{
  "n_layer": 12,
  "d_model": 192,
  "n_head": 3,
  "n_kv_head": 3,
  "head_dim": 64,
  "d_mlp": 768,
  "vocab_size": 2048,
  "activation": "gelu",
  "norm": "rmsnorm",
  "norm_place": "pre",
  "norm_eps": 1e-05,
  "positions": "learned",
  "qk_norm": false,
  "attn_scale": 0.125,
  "bias": "none",
  "tie_embeddings": true,
  "parallel_block": false,
  "init": "normal",
  "init_std_qkv": 0.0491,
  "init_std_o": 0.01,
  "init_std_up": 0.0491,
  "init_std_down": 0.00501,
  "init_mimetic": 0.5,
  "optimizer": "muon_variant",
  "lr": 0.0117,
  "beta1": 0.9,
  "weight_decay": 0.072,
  "lr_head": 0.00773,
  "grad_clip": 1.0,
  "warmup_steps": 200,
  "schedule": "wsd",
  "decay_fraction": 0.62,
  "decay_shape": "linear",
  "final_lr_fraction": 0.0,
  "batch_tokens": 65536,
  "seq_len": 128,
  "doc_mask": true,
  "train_tokens": 253300000,
  "steps": 3866,
  "dataset": "wikipedia_en"
}
Each number is 500 + 40 x the weight over its row's rms, rounded and kept within 0 to 999. Layers, rows and columns count from 0. Numbers have three digits each. The size before them is the row's rms in percent of the matrix's.

# layer 8 MLP down (transposed), 768x192, rms 0.028, rows 463-535, columns 96-191
098:500465504575523473470583481540433375462533509519484511531599448483459536527548443494515494514499467462488510514491468459490564457511461521502576474479481488451463485524504490446530518564479528495539516441506490527557451557474438459470498539464523611503503505439564516498477557452496624489
098:478530522574477502519488515501551550501473562521556515512460525530515507435460471507564531461490457545519523471417613489505466507526460492522447481520493513534423453511493427477575453448558484556504501466515516482435533521501517416534473488535557582453501448475526473497506585479430502525
100:527552534562461530539430574464494481485529521519530556471474469593487537495516536472494516526498480472523497493569525532523488477447463475516481521601419524522481491478478500497526509511480545581529518471484474567484451385392502499513564488499533418503392514510524533491488528543547550521
102:544426520441480478406494474595549551518506541508499571547506456473532541428448485517526470477495523532488483510561555538498546430586501499526507527494457537515516523534541526532532514478464436551532522441460480509472508478518505450563500597566569523513489419436502468501459517487533570450
120:425556437448507531580509462526470556525481486529479454532540509561436525508523432468500458479541475459477376484481535502447545526512534488505521484506539461516555516446578466550499503444414504504480568511544445486505499474470480434549428461567533538482439526508492498475587470510516444500
110:427455503480549545480536428464480535428475485427528577536600475550464539482479536463455532526512465489441522490461475472494449501491452581498475482488503440473477501503501471535493522430546490493518546465541524491532455481437521547454484556439506529522451542500442535505515434459475474481
109:576529447447534492507507569549503511501486495480513498501463490552493517554478573494485488470473501468541480545463441570489568542532523441463502515445539482552472466540509517464506396562505432496466491496535503474503451577497551588464462481500521580511482451503524508536473470510475478511
100:489474443459457504434547517451549501575479452487487582382443520479509548554540475554454479498474482528440481477535503520536521489564530556509515501503498440537584458521502392503527457513440485482494578460449442470504474542528523496503482502515504499540540463448552444498467524473426531504
092:467499426471486518494495443517553493447461545482486472456553498471503568460539517543467546561537483518548504448514543460473511520593497471516524437509456536472495548499518517551522483498542491520535472510527410490527456568500568513534485466510494531455472448471515426483553520520562457450
101:468583501517484491437492504526512474480514511590542429540455549494484507422441517509484516533476528494498495495488429470499569523505492516491555487447443514546451451489476529612467498518472553534519453580465457577558478566515547481481533487499506449539430534475558484457492428526529479457
115:440501501544456496489495478567538431484492485462532480478489521545466559476440487510550455495517527568525583432511508464503484504511506471428481490514537536490588515505479551476494446474491442514558470489565488485567496490479466534535532474496528407476505479483508487572481504474551500445
110:589524485489464524495482570481484462500469498522568485501475447545465514536457497432622584474474505505420563498479510549485534479422444494492491527455468485544436488620447523521471517466508570468545523493490460523539481462537534505464467506504545476566536506444574513456506527601535478569
096:484609545553500483484515496503528481414525432462515566456506419495491461473497470457491533533525557551519496492556453492480585584487449562501525515482498499537504500497494436442480480520433579511504400439450560528548477495507510489571509514500499497461552437500518523550410512487500564485
093:481474470480516524505453459562576509501511456509485442556483438455520500511449515477405503531533437496507397485515457447531488458458517557496473480503532446522483478525524520439453534577485520444503524561468571465463499404517511568547548477496476448481487507560484475465500499571489482515
100:518495532513543559545495486516544466459391538528494508408517568415469447546507467498566436481422467504534444497486477507487475535487501551539500510442532451504519484480626481520489520524427496523417515472518468527493462499451513593511524544464471483482544429464509498501554525503490479582
097:512542541508490532529485487453468492546459523479498603569546552455462442532456450521536486474494490533483537583470472505518513440533521581554442513543507413518477531482451494491515377534493449456463445563528479434501479499525473460473527502461577437540529486566502482536511513471488484461
095:520453448478490496532522527541489525494547504543602556501517498483497515557428516554501527558535451520495538531529519473463509535430475585476506516481501496502516566544439484446486516588510406481477373542579494484474543601502483526509574501485490500445531473574447480490554502534466441520
105:521450491516475513481500470496570472502536521479418564468526544416494553462509504482496552466476471598520449439491527529482452498460547460505456496484484473490522606556494484518542439490468556467527495463532423465469469406449533432516491474488518553524499500575538464476503485529478439529
101:528500518545453523496501389466466496489562506510505558474394491492429539485466530472489490506493503465528484589458524474513505452508397525524465474549567447539505496551511483455460537432495460456490492450485500574482482521523468536523478488502545576528452514433537526499408570511450525493
108:504529597472470455489498430561424503519545531506557484462536520484496428473569445538505440513489559509473528419443475479526459521548528463535533530533415493518494538493459507475536492507442473505533534504550525509552492526450476371484462519512472517544457539423495558505538464481486492566
098:487439526488379454522460464472520494436485540486454407543480454529434459511498474448538581523495489508417468449512415437513526507499497534484463532480515524501471509458412522522489551507463600532527418510475551447402529490543555595537470519514491489497439533475527587488557519521497500519
106:432522532528458517574535547488522535534493500530551395434584435465457494445482489590529533481445457515436539485446472482447563542498500525468456561487493518514507533493464394513536550514524552468515487532537518564435507553550532445513490489494496507480441524462522526483479447458534449456
098:485508511542509514534434498462502471528529459530489465480465437503518473412431514495551502447437589510471536453528498496471557409520561488510466515538498497482533481482523486578443492484532535461413425513509523493464453401542500537466457425564535553534494474527528497541500519535544527471
099:469483469543467454475551460530533518512450470552457583518503466458505549440552446498404532483511545518521548486503474538478504525520454482478585569508453511529453435469461504559430443475477520520522543520536492533491515488518552480510529549494555550474475556442558518500469502500500537494
102:509542518463484416422520525488513475531543546545557535541491458502550505507520555502490475487545502511521501519493448526500481548539502467522505516492487514408594415460492504476434484529501468514457537466543536547466484510479452511538456506444490522454432491523550493495494436459554527520
101:498540460448459482512457525494405474597479485513492520540590492537472548487546456500459513525499496471491571423493487530528520503533554491479464522485514549514555436481465435459492474435483531522522462466508593531460517520546491501479469572512498453511583554560540542505551536463510482435
106:537542492543494523518488495502486434478472549482438504491551490511515470522450527472493454540456499446512506496536514524457485516537530462489539544473465526517441530500481502478434467483481419464506534517548517454485472452548498497490536504483462495412491461471541550521551575465545498496
101:529445444487574521501509519610482537510532520465443490521476442500609475528524510506482482495424463498518461503527464451525468523507589487550498483551600543425481542532502580511524445484457464435427455472489528499466513538540478503521561483454466485489511538471554538484505492501507467475
094:495519528520527513475467498455493525549388494549418562471475534476451519455559478499537462458526439519473529449460457439519461498487571510449505480522484496565492518542469466488513558480507448486463505529484495531537496557516524520452509487491527563445455477524552550472487511505557580489
101:485482539444521487531501455484556448579537454504497557530544539526496481571559503526495481533482468508516510456452484394499502510518481447541543470519449497471511498476498482503541449492568493468498486450451588491489492524409471495459483447447553501520545561451474499541494530492487527486
095:487492474477456480460418519523550489435506494593565567415455495430511578525519479537453466427498444527454558505460504510663517489555482485517503538517560509496497540458499452522522490499596496453510502555539524398463535505461424478479502519415565521482488538556480493506464553445456513473
090:486439497491483482497474508559479548454498470562517446445479488489482470457490513454507492558550599558485460526530421473567478526513500546520451486519553408518591493464548492518541492541484462500426590523451459489513510497524481494506548533486573498535513457457486521448519488520466563538
110:524474504497538474495473484493447514564514544549474554534470469512492579469508520508561417534523529495526486450518503532538463526528516477507516498502524535543462497521497500507517508520507513541538517585507514527518437488598544411432672511507518488526471516443525471488467505494509440542
100:548509517469574429538453556453491481501492477502487446536510522527511515553455549493445449521490516417449488435539539514517553518493549476461500517491529468473501469470432450501508528536449501488545516447548480468473433393564541504506519468494512563617517497455473494472520512558439433473
086:504484472541535504520558531402462457479490574505478535469523566524500505479545514491494521491456452559460557537476527496469502495478485493565441549539450480439482428489527572454509514575478533400536517469543488503442494421462524536465437510541539423468536483536519485493482590516451505558
103:456550451517511431537484453532418561498501487531490579571546428562444499483516480548543536478490486520549492523499480493460509465575522538486539518482495476503508521474473567445469555472538429514477461487452437382415422505548526495509453481427494548504524453415510454479513469416480505518
095:484468466439477469487527513531550520582509562518504535424537415413531426495586482570543512500464517478528559505545526530497571546550512500451470475546514490502486538453544434535529540475466561556567521504466513504505499475558533523485562484475507537453522559505484460516460528453496485482
100:438555448525484443467508463508551460462509529585482505528479491526528443503550527506565487539465526463554471529479511505517565508511447581445533495527432521529461437509546526505510526455469471480463478499471523521581479496454567489478544458513525440443486548464477505434488506515510485570
091:536510530518561483449589578558500542458528485541523485518549495455475497420526540531519463498499495486546532450519598499459536419447424465543503527548498515483520517554498483525526488480492532512508501546463574531483445532473473481520534457460522560497501585518500489540577487477567428538
102:541551473541525492487512449519502461531509492508542462502492454494470421550457498585443459471517545544491554470439606458473427536470516479504475513555513486553575553540430455561535446502453569584538486444480440469451498500474523534556495501494538444480559572509487444509446553473526584514
103:553451522476456536538553480451513539498504468553491470477435433462483525483437499500506431424556496446525516463521414526493524522558528396542606526488498513477464421470553467515499513510536530469425482523530496486547527467467571523439457509481476494510520509488438401510494462501541506517
097:515465502521502560462555479527451442433537519457472556527456562510476548397472506535604450568430521491514560525509458536405479498516491489514458493515494525419505519503444518579458542492440441532513503471458474506483462478565448473459614522486500486479498494453494468557439477436478462489
098:485436480489480504492453489514435485439523426434452614481598405498524491485480560510466465511499452488489474457547495535513528554466425523476519459468477537585533587437468526407514462605436594432578512532452518538528451505463482547481487494522510515540496561461553521550497554523489511472
114:500487524474494507474502463549496530482547474534535652468510486462440542524526542529558504466492491406442504484521481541511552586468483522441548515499504620467500472501487462531487524551463487514467473524538451459511509560510497540455466516532442529489471489473443478525451526503469568521
091:502531500464426511515476423509508501430514508465459441564515499522515477481508499532495490449453528503580522549455416438499523551531447512529440570583502541594470459569604517450528477503552439568483462527589499488500528462452492470506533534585481480442474471508542437581467484496481491539
092:473501467508490479487504449504492529457512457515477500579456526529489513498506498505470463537488494475562506477463585497464403505518546421571538503521472538551514559535576574486611490481431476444517528539528413505488516522493552481500518449444472458539547456495449470463448525479459522536
089:504524480526468472515422529513464566496445519487464497534527511540530453469439547503506532423524470559483501502501521489491499603441450556498495484509529463414544435527487552435499513455526507448506478511536450481511513441553527499534440521495495518515489571543562560509533473486501534492
106:573537518513544478552518462468499524578485542448599519451555517471521510487479563505556517541503494498542536492486431429491534511481439526498493519503473501456552553486476492568457560519488459523501498512469524531508542401510498474483465491516582505475449530471459534464594481468488494524
100:494489522487556525511474556521475500513528589398442508468504524495498439462476572457470497407492487480456511520412490442498516418467432464538519526479494521442527529460513496482410534498439591521552514548512518547515481483552418530478485447499460464482516461476485479478519487494516505471
101:520516555506501470545517519476563572454432560518481451525441443498538467430363448511508444446470505450517514532409519446412542492445488523503520546488435480469450541478576449483494500494500437464496531512549497508500454464517533527440486570448491533495553518506446561482459480445477509530
105:469433487491516518509509494478550400501461559540502524496543477497502504463411486452437486441538496549516534478556485545480534473500514534431519501430513524463471492538554479480515446468419481407585465503470442491413606514452440482475549541480486461484539479492500588559487469514479455481
101:471534480538563489486424491487559516522420524475487519448476480461533494513537482424510556487504491540557458415491466491438472466508452565494470528590516505467484521451543473460479456498522463466456562479466492500536541518484460515562558512507500538437413497461511581501513443457476580528
097:470563512440465510550538470469521496490442502503517545522480441487510395505459419462517520470489498521496526499490519560451472485506621467485535524506577532535493473530494479459455514444481574490468577484461437509411402473503523535493459486436529526470607485502490534442512500513516464489
105:462567530481515507526489507484470505507500513521455542491486414471513460501483485489494557544496482551508549528529395498504474556501543547447539565487525479498432535506484542488500465485519504506513465514466535420607472541522512543548513486537478450568403499517516438480455461440548452526
100:515475561596540478458531524509528490509497514488551523509401475456445555486538505576574419546429514483432536512461474467484461505539486480513491501446543514542536489506478415594429475498527495445470468503457574520546517523535520539470463477585453524569526505495488514472551474515553521501
098:460396490484471506482460515528507469478464529520436536551463501532551510536459475519426537497535549505496425471488505559446505473444466512489461500613483440559461474603519509512501496485535419547487465452553540570449492535494593521506447545497537472507462472473528467504431527502509418481
095:519501482531481519506576519473500532502474544460471506505401520500479566518514498500550508467417543511608513500555496461493524424457542515582486472479535429457531522484561459534502404468451483524467420378497488506511454487503519501521502512521511524459415497471469480465494414487472532541
097:431498428531471461509485490466440434424517488473539569500512522454509515565484482467502459503481425536558495497484470479536554507471440507506460540474482508417519523469400465490400444511436496513549486558546496512501518532511544552540513505482448501507445475508475501506424494543548538381
104:478463537496554478524471470492491472418515435553528619446492564461561481517499551505493455521497438500550586534499469499475462474617515544486515521478521440506507453434489466474561526460569486506484480514529532541548479503476489556461557523529460466536457484513542516469450534520462533450
097:484455480467569525476490534505409504494555503502533455480529567538538509461503513466532467519504534508434490504514432581572483506552504476524515517519508492460522527579482443555560487446456504488603546464511465468535544560506489480477516562488501531506567492469489457454508482553486548499
104:495448554417520508513539456456494408435473508460523514396432484477507450470476558516486525479500558463520465451487582534478507476542517473521497496488473469466561553513470508521511447489459458550416524455437517495474475518508423489476492575536478512501450553508495440529513441523532496521
105:505515454401511511473487517486526528563512438541501486502579517517518485520540555553528515523468437471501502507426487475493475535438491466482518410494492482595449466569470548501482475505532416476503497409509540538425540534507510486528527486526423521494550570479492571454481564525475479483
104:485492501488429529539484530542535520528519499507501490423435498503471490592497529448530563524497547511490383510481503479504534435467443468539427563422488499421561498485476511502484427476438545493492414490537531477488469485497516464517561416481523488531514569532468518571504505476502423527
092:499532523466476517525528472528505513444485455522455542492534436502556499530420415513498497569499526495477558489474462526488445495496494536508536546484510502524453513423508521459535538435462480560520435561508594529489425566474608485482426527445594484513558515464493487509400518449539514518
104:511463480513494498475481508471524465553577520498496543461483485480518505506480490471482488459489489401447572347502488536486479508468518502528487506449452493529493456474421514510537563486569459550488572504504459430530475504555408576516550526516491493540564444419432501541587518494528519525
084:540540497531457509564563557504477548579456469428424473462569542495518476562511434577358489488543444466494503533533447539500509513567497450456486428510542494420514508458416433493542496532458446542513542489486446532507534445513485510510484589519535527518508491524505516465552558445457530494
098:384497493473500571521413549543429427528458434478498532464484501520536559476478498502443507470517470481521555474496490513532522512535422451491480520450513535371495519460446533433516516440424497548473499481465487538516552500470449457529460508462482434458522490510488544570472449490465496473
100:518524561521542613460512483596510536547467502573510577497556535471450505475524477438498463503479575600481558492497470519513525552441484500455449433459503498469485481556514458579494554543511489577491499546486434468541439498504510450451553557465534517444498428520462527511550495527519513508
094:436458476473432509481526452477544526529515474505620455544474507495451510485540468483424506474551485506475397443493480470582594535508535456454462529496497503525433536448540493443515481524492470516494487491561490413515514555553486504427524477489591562466527546575517537509436575496475455473
098:544486502456456521552548458537463490447491532501468495509459485461509518441575526473509457540427499526502488498463432517438511505487498441541537498457594515550529528500447514555482514542518431476504486496542481453604593555565458513437439528516526452512513424566449519479494581457482475447
096:501475450447466452586524494557513456436511545507425508473469504558535567479484489490489578445517480509504507530449466539431516506459501496475516490493509471533511493486476530499394476468485549457477518608475461490505474575475490491504564508496453534497509460511540433435477503402547570461
101:536557476565474526580513462507506518427545497501560564507522451497537494474462507526473434539505506459507473445562566450499512499544469500467510471441502439469480508417539566540452509482550463487471474512485498494450451525448507509515497513542539459533527471500418461511492482487511465541
094:500506488549421504454560502575529471453488448547524477480443448512454461510528418517535499483484485493520499480451497534509469516452516535483492495489545537511522507489457531467572487501482412485550465503506506438514518465490452527505511540466468506468454444521497400485440487500453400454
# layer 8 MLP up, 768x192, rms 0.102, rows 464-535, columns 96-191
097:462484544469537524486473507490472463501482572470447506507496480560471505545517517512469548489512465565563404512531418514498556447493542521471482496486516547516541517492487503547453477511456482495479545514591477483467529440521517394531538483505488415453448445523499440499465508563519494537
097:490546488475517522498468628573511532479553426433488492506546574550521544484494492515465494491481522444525435479487512542460454517571428496471543532518500517490442540502439517454472561452485544518510496501432504577526462504506450525516443494501470532532529509458488418499541526472476497532
102:436481496402539522522480515445458549463547488511465490487508505491509535549506506478470505492436468493535440510509460426572401594433441432554492485476531500491486483517497519514491387438539486450512464552532476492473528511426521545512538468413492501526483525490543516499546499475469476498
098:536505499462459456541489476510514434495538499476497452469576522535403537513512499455507483505482538500469429471465600514492508574546480454545526514475561564534529569534520532533466496539477539494514521528581459528485483521462547497508482500569489540518484478475486523476491498472518455499
100:471515495457572534515409550439516508500538483451554454426459530533451443529463514499543497453481532502507508437550480438553459462516586513490494482503559568523523578578521579514491508470484509464446502496530500474499458522600470472554481406565534490485575496530460528475532541530490523534
100:458458554598424508485521507512535521446390449491467474478537536496414573510511411449513451453494458504549512476546553437439520448446533477517553491461491423432489416463525489535503504477598513494476488497516549562521510488515456413512504532450458565502490455494507524514555510474473482542
102:569484498483513522474526469453520529506536472491496554507486537514479442483540520517541439492473518492432482454564495446598506507480573485450555528450538550473545503446571527456403524526527551556465443506484531462498455491571481493475559494534521478479476521481476574457541466489496569484
092:488498495487456507559512455458521565468476450563498486465487527463456544462447470443489439528500474460461587511591501519446462536461503484455493392495499502493465487441507470567510546508593511478506481601489516493572468493477510491482505456554426531513516485468446580504510535550546513529
101:499425514462473496540546530470498484550602437490558473535459512467456521513465508450415380540500453487524478511529557453518450543493452514518481511471541559429536559518469559535444494459469561451547537490489544467542454530545489521511477446467473465497477486546458495557503490485444515490
095:510505464462494516496460522535518440552501530516539523496507503572466529476399507484556533478476469525474533526529588526568482533459483499562544491393485491496552559492460487597540469502549493422550436545458423546503464486443522479472524486472472407503452602555532477492529508504541555483
107:432516500530479527453530511450507536597538446468461502488482353519462525438433502516558517478546485446567534469494489468529532435432563525498490561446591532527499489540584538515466545496549479542497501497535522475469407471432479506560540453458477519536489547524504451536528552484528481536
097:509511517462541519521551529500483461491454503476504513441520560454461486472474484541474451508484452526495504554441478475527540435464507554419554480563464557462478532548569546491594518457514439496487532530586451463494556516452503543465489466474489516510444529514484513479517419508485455462
096:515428484509476478523519545462468507560474575514495500505532495483476457507555532573486460525465548562477564474519504601570521472477507549468515476508447600499503485546500502545524510429528526438502478519571448522514489555617536422465424579523501503447532549472517515519513543460485537506
099:510443506447497507477500525449472534546519531437554425469450519545472443482441609492507464536497471496400564521516484544519521448503453481430553473523533536537435559532447525520453488509489471518530483587552515552500497500535523443625526479486437519511520557477500432523411502484513453485
096:587430516536470485434511500499528495497580538531500517471509523484484479540515573486514520455522546517450526488491482491416474545449453476471529522451537580509488521452517515543476528447464514502532500577465489508496464454519477451434449554514462467519437496501478448528442518526455499544
099:487537442464401471510505448538553585460454454509505497449466494478510499479497520545532443529486516514488540534431557537485489533468530511516533520438458577525514520506573543537467479499508468452503584491451500523497484511608544407504525542463431524418557526454518513533560488548451493506
097:607505487444447569454586551542482443478499460463472447520489564563571519545465509550503516540523499539527474490498553522564564474505521523479549573474521535442509519444495479448531518434468535453464510492525463499468513489460523568515511524458442572505562530458500531570490465517608494535
105:492527516521561508471526513517557617421485528482454518535584497491555482543487476543413496504573518530439485486540488511546492557467527491470471593496512472511554526528470507548485516497486483427525501580532472540479529530549448456490549455485530549519524519571472566503497471525495532480
105:472505522504472462486457571504548505500471439520519477448472478436481548569475483474506568524432540477522499472547448455545484500489468463484523542499501513494515504433479558517509482549559508505521531490490520557484637428525493443498448495435479463548477571535496498563431490514485480534
102:492519466514526496620456533500492465591406507466495483495522517572433490460530549477569527516436494484476450525471546533484527508519541462449561530501554532524512487490472472503537530466497479498485570506540495503531497509478463532475517522499488600495470532552463523654489472499464544578
108:476501445519520510497487479497505453480521471499554485500453464478498505494538467442523516462573501477516437453478476513531536525482501422507534427521503387562552497480619539502509531532515473496517540472463497492525551472478490535528570465488509464611482545497434511444467547528467551529
095:518476481528523472444514486485434493527477538466528477538507478534481471478507506462504423558440411511553571560502487487425517499520507519520482472483536472457520555509491527477461548477453453459533539499518506524473498505406517532499513546458495498540482527519551501498514552541401479509
095:454541454489547597479430510472510370471526497525482480511484492490524436503405525533502511499494462584526535466521471502423552455523476530509467477459510506482480507488502482496525463477504472515497513532514481496478565450463483469450481502575451498474500557533489496481525486555478542504
104:478475517525527445487461524468511523497533537534483492528484449478484492504512436552527542534497522459487489519497487507486512464419467513454439470504528555462460438528528575520450389482485516602590516495532469547535536522495474553415514470476468437496471454420529530549510431504515474459
105:587513450485493514513474516518429565535535492410549450503511489549483466430566528494499510454505566517471537435504488516486537452532539547504525464533470479488484572450520432517500539458467555508632487459470506496514474512531521515504492497414530430498529503469517499529536517585488530506
103:425526478465476517499512480497576479521512503463514518523543489493500492520547553528461540489520479467499520531501606466509501509508504515464526476527468491384501542546547480533444476472499580401506546439441554493488529553472465522492422486500453487534506596505501456429491527568454539491
103:507447501560416513511505512422483480529450603437555480506518522496477431577521558523557536447577503556498531485551582497487428475582479462414502495476500504535538472426500532497561504503420465532504538420547519448471472493460527569512516473504467480452468445520523536515502542459430543497
094:501567526491460534467537504523503516507541462514485479517493485536474495517464559467457535570538592469495471585493498462509566558440506525512445423435538461491576468458498489505496456522534466431544416505498469481425511457506565521497487490443534526506485539471535397446568513458470483465
099:509477480450482477557439456605441464496520515513464441499516488530525447489483565467492511538474482486410511539491512542482497519535515487490538473542467495500461543481531582512435502477453578593429458539532510543563564447504440502491546557471499543480439451501487523495504523469410510479
101:419503481527522551424561447475435521577515497525520529518507538506478446496575511530538611432509486498508504546498553523413537482540493539461557476559469467462513446493509546560507454489462518519405520508531413474525570448510442560472471463473476555537551510477451511475442531534563436496
102:421471427527465560512481530465466508551536465531432492520547435540469471552562495523477535459422512493508492513555439492506524456521535497542467471479540504533491585557429567496489554459509517529518453562485456513554447505507518582505486506455474443451526482475482442501444490493547420463
102:539506486482476472497524489503525528481486471479495533468480449567503515597534533536546563510480549418488465526481496532547495542504515459530523457488472595504495556542517578496516445507534471438556515456566478512480507522478413535538513510452531555482478554419554548495544501533558589480
097:532538491509471482511555468492518553575448488529446462474476493493494534560482434510508563465544452483522485494450462517459528474527517467515494448533489502473455550545462462484594435575546523467519554561523545515524549519402473414494473526425476582466456521497509472513480446516506474492
099:463466454461490466548453498535428592551467487442421431490504492541554399490497519454532526493544501438537456524447480497496558509521532562463436478460491511581471491492509502558529498517557493484470516493490545486493534466495523518541444464532473490442540491515506427464468461445455532533
100:510490470557509533449509517557538486481443480501560490417536461451518530554526543467464538444521548491525529532569552524502538549460520446556501501560551536423452529505497437533450472456446484492509545485481479510567564503519406441452573458505484468553467492428531503493430476470520489483
102:504539466462457486520415495447525534490509490582512506553501561550472558495437430480459496586586486484563533480456512509500501523476522504516436551521481521484568548461516538475494519476544440567447487508479513487518530469525554550459439494442480566472469474487461467503451500518539508521
107:462466487486453589501540524570477443528472521498481450461494409468523509499477489521528499514471506582472519519482481536511505505531621490560475542461506402484470504508496525516426444510509572467562495448536510476472489468490440543468481541426509520554458481493506515525526572509468575445
097:454562480491441496480485388494455529541472500461520524530459536518423516551442504517544496459525436538486424585498438518509528571589563550482487537541500441471483506492458556507507478535523514513486499456559453503439528422473518444423461535543564486497541488499468494470489583571523540547
104:538534450436530553526488520466487543503506479511524466401553496512518480493530518457523490475505464546480443483534529490527521490490519582531600484460503573530502500565517429483471571441490507550488496504543505406476550506434469508489569576465497551537478509546486554459476520493469480487
100:404505465415510521500492452503574488457477468482424507611457545440444465544462485515532564543535512536453561473476536534509484491516471537493505508470452503531562524583483496516449500531496484448491467418592573531490536526570412427615553506464519515542477469509513516506537515488525497493
101:461569562538493519436576539489552496500511447496596528557539475461557461518473504492479501507510540505509433501454536480555440541441462465449620444542442541529495546542515485494553435532503511435516425484534575417494529522475560511542481545479445565537419454543535496421483496542501502501
096:512513527463493524506467455485499496566526449488473576505360550453481462477467442518502521475483485482486514583446498500458517529527493465465558442458523545461508441472491548498520530514479491545432426458603495534560510539465549495526488518511493502513487544497494462525444431436489531504
098:482462549566459563502500479525505456511444493454522548520550503527525531502492495533453482544527547474492586498527501523531612513485519527481519449617508595457521478548539451477440465509471433522531506543455494488458470550451519521513463491474509534517579432496469547491465504477496591511
096:420438478520487532486639498540508578456481495548572540485484548478515461460527543506481529546538559499557504476472486482507482470438602441476510435537524494458536457480511515438461476479464470471471587450617457561499451483500461478476514546436449505547550561521446544494483517590487458481
092:490565518518508506501477465498518510439485498517523537512473479434469423479466498509501494469567490527529548587472539500517512528513491553409481469534516412522514509521498465575527494503477535457533597493540515492534502534520493489474466512572521499461504461491511556485498510478512468546
094:518471476476488539441492535450533520521505464514495507431462545447612473488551475519476532441487453450479503493526489488480479529457454432493476466551498496488442506462522466525429487532550476486490553477573543526546492466503464583511491544564468513493460457534439537527547556485534519491
100:445541526542456553505483510451511531601507493542465497500517459519502518587586447443438487586507522505491524527449451484492539565444542441432548483496505507496423480500533501459509518487453507523492504490485541501475468472499543520534497502491520498568501533562488487561500477562535488531
103:579542484492480549543454540500516529491474428441562463524462458446515460473482505566492484463435540528458530500518503528437483397523551450484570519560571481526560509454511465469497515525475530456479421522517415530503512550461524530476583504462485512528469451477568556480469411568492519504
101:479583507517486493484516413540426533515531426482529494492599489519462481475463502499518462530544450525461476497570528550527546578490508390461524497496551470427510484588434494536500514498519498473529521465406538449474490470514469530466469524455426466488558500510494544465475533488487583470
100:475468543498471449489507406473508463516519483519526524605481540500464496498501506610499517512499501551443495450561490522463487473485425447507459507492432468512530483461531526467461441486551473499523444421537495545488424514540547511489452450573481541469448510472520538471499426520584552518
101:470517526524481506455457571510500489528513455517453499463576535478531457487510517466452490487468501538540532518561421453356541548429464522503526519474513515461505484561504545502435582470502524497428494512479557544518492524539532521500480516474503426449562552499454485498484548465524473473
099:456472533428481541463515489523443491455399419511466450532465513500464465484482554502550481510508509432474462490513494502531520512513473548498535528513500466510584533574511523563529472538513531408513490478530494480535479445511479460538494520529487430538516527538524480583514433499509555533
101:522490458479411525506409536499486543543479526516548456555479559460402473472525453515535459537507544515492454563518551521430552532518509517486458499437590509541492465562456539429533536463523534454452540541439477481529467554494533492441380482526535485496522541533482446533528487542480515490
100:465479520469500541490526548501467487489476512483535493514467544540445445485478408479529537459505557565488517523480455524505416488474481469479478415507503554494521463490478542521492506477531499459524516478506424506498572466521480490529492583553507517518539494512414565508440502464467481471
100:493550536590512475459521434420593505552553483522546503505484538532392524509574515500502526510538478555483499558532522519480577526485421498518570439465465530432450591383528458531516460384507519480480512528491455431458497485443471535443577523508500477413469472529527427466550472451478579496
098:495452561530492509445479548503475499412449564524510491530571546497566489514578513417471512511486537544519548452528556440442464536465481523419538516490464525558460486527495532502490516497490532498442485520448490511472505564466482538538519502496451486510503546531489543530452576504522487526
100:542528538554521522502472534526568524535493473556499473503524530559521511482481514583461525501545463498437559464482445561423478534477468558528513483512487567536469494562513481471519489455539524450461443458510553474526451464487532472506517503489560498486542535401495526461509525436436500576
096:481543525498487492516568447491510501462503503529512563533482480478452499443499502462448572483490513507442487499568421502478479515423522517377505494500527446530538547542476491448504580469510508459552511467442470454483527463438474515462562472497472481494521480465546441526490502476498470497
098:457541434593471516474499540507584505499511464510542537500530517502423483445508462521512491449545419495485561543502510416574432517522517493508520421469530505512494526552570473520436483512475547533498425526434448521475549510558469551560502561504548515470470503512537506501426523547511504446
102:491497501548428514445532479461462510562518502539572505575527491482525476445461465525471467515534490491481510486577418502542548538414529505461459498488504469530501475525484495467523551457523489485533502444529485485480566502481598505537493453541472486533459527399469464457433525472457463514
107:495485488572527517503525527481543529508452485497455467554557516545504461482473425482559538468471451515494476557447481524523517529404479426522408448491560556529476454495513463507520531491538484403514500519576409523552508496448528483552534516529427457535515519501507522439384441470524542457
103:473474545570530524488544472498617443520544494511515504480485479498558463502518453520489555441465455367459493504499544507500602513514565461532576460547504459538502484541485471488585524466470523479480482499528483518556505527466503541479488566431461533529499467454581472570472533508445533512
093:481573551532540534478495538482436558484538486520538485481478455462456554472572492474469499419478540521522499502549535505445530416452532444475514531560448518517488510588407464529454465456515495417461470524510543464532562468441530504527509454522409497515465421514468435460523504536520533484
099:536464553470559527510568467499541548437497511493437512498470531498566447483463463471451564497464521490535431550582491556505571517556475482437526482509498459429501562579464490517535458450516457439508471480500525486498535511496544468450438469582464523454503579471497469499487518502547462511
094:435499537535502492500520424511543529441527486545576486522505547452484495522381521523502549450521632517490541451604503448433483470440574562532548550547478511519530445475507500509490480506529482587538478462539428488516503467468519517498450436537456500523489461490470519467484483566491502400
097:511493497525532447468510511491433510450483513554539510504439617558481474516488496482481564454481567526436471503541485494454472393442595455507461545547504435514436550481570446505484491511552504455584537513507513470482466498529547447501534521504504551495519478506541456529517605499464528571
099:530470585512502475471515495487521498536489467426521519469420517523472440453468580531485461444452439512440536466505498479484462570497506491508471497524527485478521509457461590508480481493498539456550402475575518549477493426448442485472500485563478477463492579494490505553449461514511513546
094:487455442480501475483447522571492509511550464497537475539472560495472503502435429477459517523507539507482481561490481518500473496446491501424534543489462417507546454473549524517461518437488443387586553487478449459457519476474478509469469543525555477477529439456493431522547469437480414506
099:520508481471507595517493485497516540511509480495446448407477502499512489576411530594490491455576495512487480446495526427563414442484564505510532552481451540449430458515551507391463499486502480541484517526535489527538441518491505531512444551518469534527526502524470505473470473524495524458
097:503486449522510510545427538493489470536495482411542462514445545520561520482514589569542390538512530496450450461525490407539475440502501467492518484526464501433465530545532518510523558478481487502526504451502482520530520486469536492492423502462463485534484466550486542517411446513457548523
100:496548473503546476464514455518481482526494526447477488559572546531505574435451472519518502552524529564540517553539512465490495448467531394521545478428523476541483470491462465507552575495459512547526503522489467472473489514469501514498528505530571498522547511502538460583527469523576493473
093:510459506508558440460534548539473496541469487470577498495609491473512501496502557530541519536575514475514428538567565493474491471461439492602466509475512495427459484564524474472575532484455523491512499489503476502584481476517540535464465518501445545504479499492522451440441512481507578465